{"num_hidden_layers": 9, "hidden_size": 64, "num_attention_heads": 2, "num_key_value_heads": 2, "hidden_act": "swiglu", "rope_fraction": 1.0, "attn_scale": 0.177, "max_grad_norm": 2.0}
Each number is 128 + 32 x the weight over its row's rms, rounded and kept within 0 to 255. Layers, rows and columns count from 0. Numbers have three digits each. The size before them is the row's rms in percent of the matrix's.

# down: layer 5 MLP down (transposed), 192x64, rms 0.0964, rows 14-27, columns 0-63
# gate: layer 5 MLP gate, 192x64, rms 0.185, rows 15-27, columns 0-63
# up: layer 5 MLP up, 192x64, rms 0.177, rows 15-27, columns 0-63
down14 087:159144175137092211115123113140120144134133156157093132129114113174138117043135101126108150143188100076155114151090127075164166172098071156152118149139156151090198162125130110116105114099187119
gate15 092:113139089103103127130170146115059097102070111171155134121119139176138161088138124169136101166072132088136107148124073150120128092126164116071170158062207145079178141164159151103142126112137110
up15 092:103081143169157117143158095170151101125099078104153127077129140186116134076090166089151114162094163123170130099135145166113111138127115131129209126103141129109109156170126186181207078095119109
down15 094:163128159130164116167102129179165154162153147131100120121177160148091109114126162125132192075146131144168103112121178132195098177152054119173137135164097092132127116083131031119135128112157127
gate16 104:100171134126144045121107143151098118184087179101109130056096110169114170111152166140127160091083108118100132100081073144072091146102117133146148128079116083139163146094099114099086099132112083
up16 107:171103142216111154088152155120133124180121077133145125128071125140169098083146180170148151076103112114141151130078078103165167141126149200128139099188108128092157163083152163133112108139132143
down16 101:129175148143129092125139110225145069147097159151090135098110127146164121130131160180099097093094115154129159121079106132090107150105164150132228163118091065136156157127136078121101139142091133
gate17 111:126203144082106110147107075150076131177165118077130105092112150167132160135135148132185092171146110055078101135161108121121119112083165158147122123057127155180158133088116136159164169132121136
up17 112:102138128091119113144108159111073118097079113137119184157198149185175127180127114109109166113133106159114067113156115048142182153100118121117124156114167118116117130087058190121157169134102131
down17 107:157063184144134135116089139144139160145140134128119111094065135163098093090113136091150159170169148157162120096125141151149098072126100151115100103077154099157186134145069149221087104143118096
gate18 094:132190141153156165119145145116093084071175066099141129129126166103147157149135131103141107050109114146081124138181079089138106095087113142134079108149125181164183138089148126092138128197159138
up18 096:120185121136155076130131153172185089066148075125067099164100092105125127094135127085153143088098103139158085106124059145181129095108091141108076116129156122146132073113130102139097171131176098
down18 091:127079222103140065094122123114139093135148137153163090098158145140127181104159171172109112087116152205135144125126052096117096140099120126112090089161140144125133133080103114064120162114145157
gate19 108:143169148138148086130079148151161190162155160078194057139114113133176161081199144169120170091115120097127188120113112086167119129142159082146101116081110127148110125098118181114129110123099132
up19 097:130154090096143120113133146195151225115107069109142147085185089155150133159155125095148132183089154133139136137155106128152118116106157091127148069146102214128136151110174090132126093158108167
down19 103:142146116136137149117202097161093122103131122150089132106155116167140122161135139124101062174142114163165118161119142141101157168092140111165133128152146168198135116236135127129081175053123098
gate20 101:109148090145135092166184101127118104107128155127148150061176125150115121083162166127112124121166137104084177101166109132196123195131176134153130166131109067151043120175103162085111110133147122
up20 081:161136144144109144099083152123134159152111119113103131129118167162117147112087145151133110136169153110134117111135107183098110100100084160081138120131159143142142036231109173185156173148163059
down20 096:150098126130131175124091199173149129117153133160087082202133093118133146133149121081140174114078091151109108212088161139106158086117111073142122115124109140098181146185123094081131095104124119
gate21 087:179165155136111153152093105128142189122137124147105064129141104084108143155184136175117168133129070125101162117081107088135148123163184079098130230133130097150134070131142134141162114087156120
up21 091:103160148144098095130159083138103152161121138151138144153150146116106120154130154121105149100153108118048122087143140115137111202230168147124099106142095162202177129064133100103092130173101143
down21 090:183117110126154080088088175083136138132155124145087099131062109111155131141128177104117117141075186112139111159105127171137117071119097143104133163111124087157050096165129114163159061092175112
gate22 088:131126121134142159137160185173142114122138074161119195148149151143112177141153072130090109146088095118137091154153133146190145147112137170155136177137168118121082057117170096052119156098181151
up22 103:137111159089158077118168129127120146060062150140174176121146094166111085127134096083152102124056105078089137187134101122161121116114163168189126156105191136117125094170126089133119149148143153
down22 097:143081109117124110166081108067107202085085141120158171129143102161167136140092157087176144110125108125135181096140118169114141118055154160144105100102102108145092144204066095131157105131142122
gate23 116:162060173189135157170157170149126124120190135116134125106142135099150138129120196088141113176120160190126114138177134120155094110135169136151182119085106153146116064109102128088163188166159117
up23 105:157091136098196175099157164153164107099138129164123110172135112152126181166113054089118156146173118065136100155137126098169136194124148121136059126124128141063103103157090141103100144155161104
down23 108:150123073142131122148148118155111135110099033112181159087087112115156148108132109121099174107138112178120195140117083153072161138124088150150071097083114135102115159058170166083144116128112117
gate24 096:144117136160154110141134167060167135197193123138172114084106159160135102121117191077092157161154136139171178134085096100167126119128130099112155101140100148150120099127153163109072149204151157
up24 111:125159124146135135106155140133159099162126181108126191105150118132080117121117199097142149123179135072200151186195197119131147162119150132156153073123113130074097138128118125137172081184130134
down24 109:135134118093118072137114090187116156135113160134174108171099142127129108170125102131129149123128090130180080179117120082119153105085209096110107083154194144138152090122144158209120160072114147
gate25 077:121198183076092121161153070118142128162125090104149122193074087146139116110095105147133137117131174081153145128088104192165129158151100115176113148090106140173088163098141157195131147105118120
up25 086:106136108146150104110128123135135134126104122145138093127064032135114179114218123068126125145116143139202127163054167156136129144186098125113107156154147062124120088141087161124114101117114136
down25 096:136136134140144160084117193105184149136143142139147165141161210074118105149162086145139114106140125090085143175155132161172097106070142124086141145065085159132148098177151138141118150195089116
gate26 102:173073149146119150182107166156073088166186133090137086143085156141135119086098158157161097131096125178159095126148112140126051089107132152178135113156206122121114125076128108101142120127140173
up26 103:090170137095115128108195145114111147133132130159152147131118106156092139142165081150164131114084146113064082046107119095166166148128092119105088124058107106089159122208136142191141126159105130
down26 102:134192115117138107117121121098191173153102109095077149117136127141116129091113127170063110143136153137174064154056101175178151139156143130110130189149115135152099135191099094195132103137169128
gate27 094:142096135124132192128134057159129051079149112111091162132137133158101101108129186107148076134141137228103125122139128126150124145077058131098140145182114135113130143128080155097140118068121112
up27 092:131175097163144116186124141137159121122137195137148197169174100105155122141172067143183141109108141124137120162157133178134056112139162123081154161105093147117110108192114140103121123161058105
down27 093:087111161090125223106095129115121141143069048174120090101103087202108138114158106114104162119153152110154172124073114147107170148120130112169131150082123141147122121097158135177160126124179133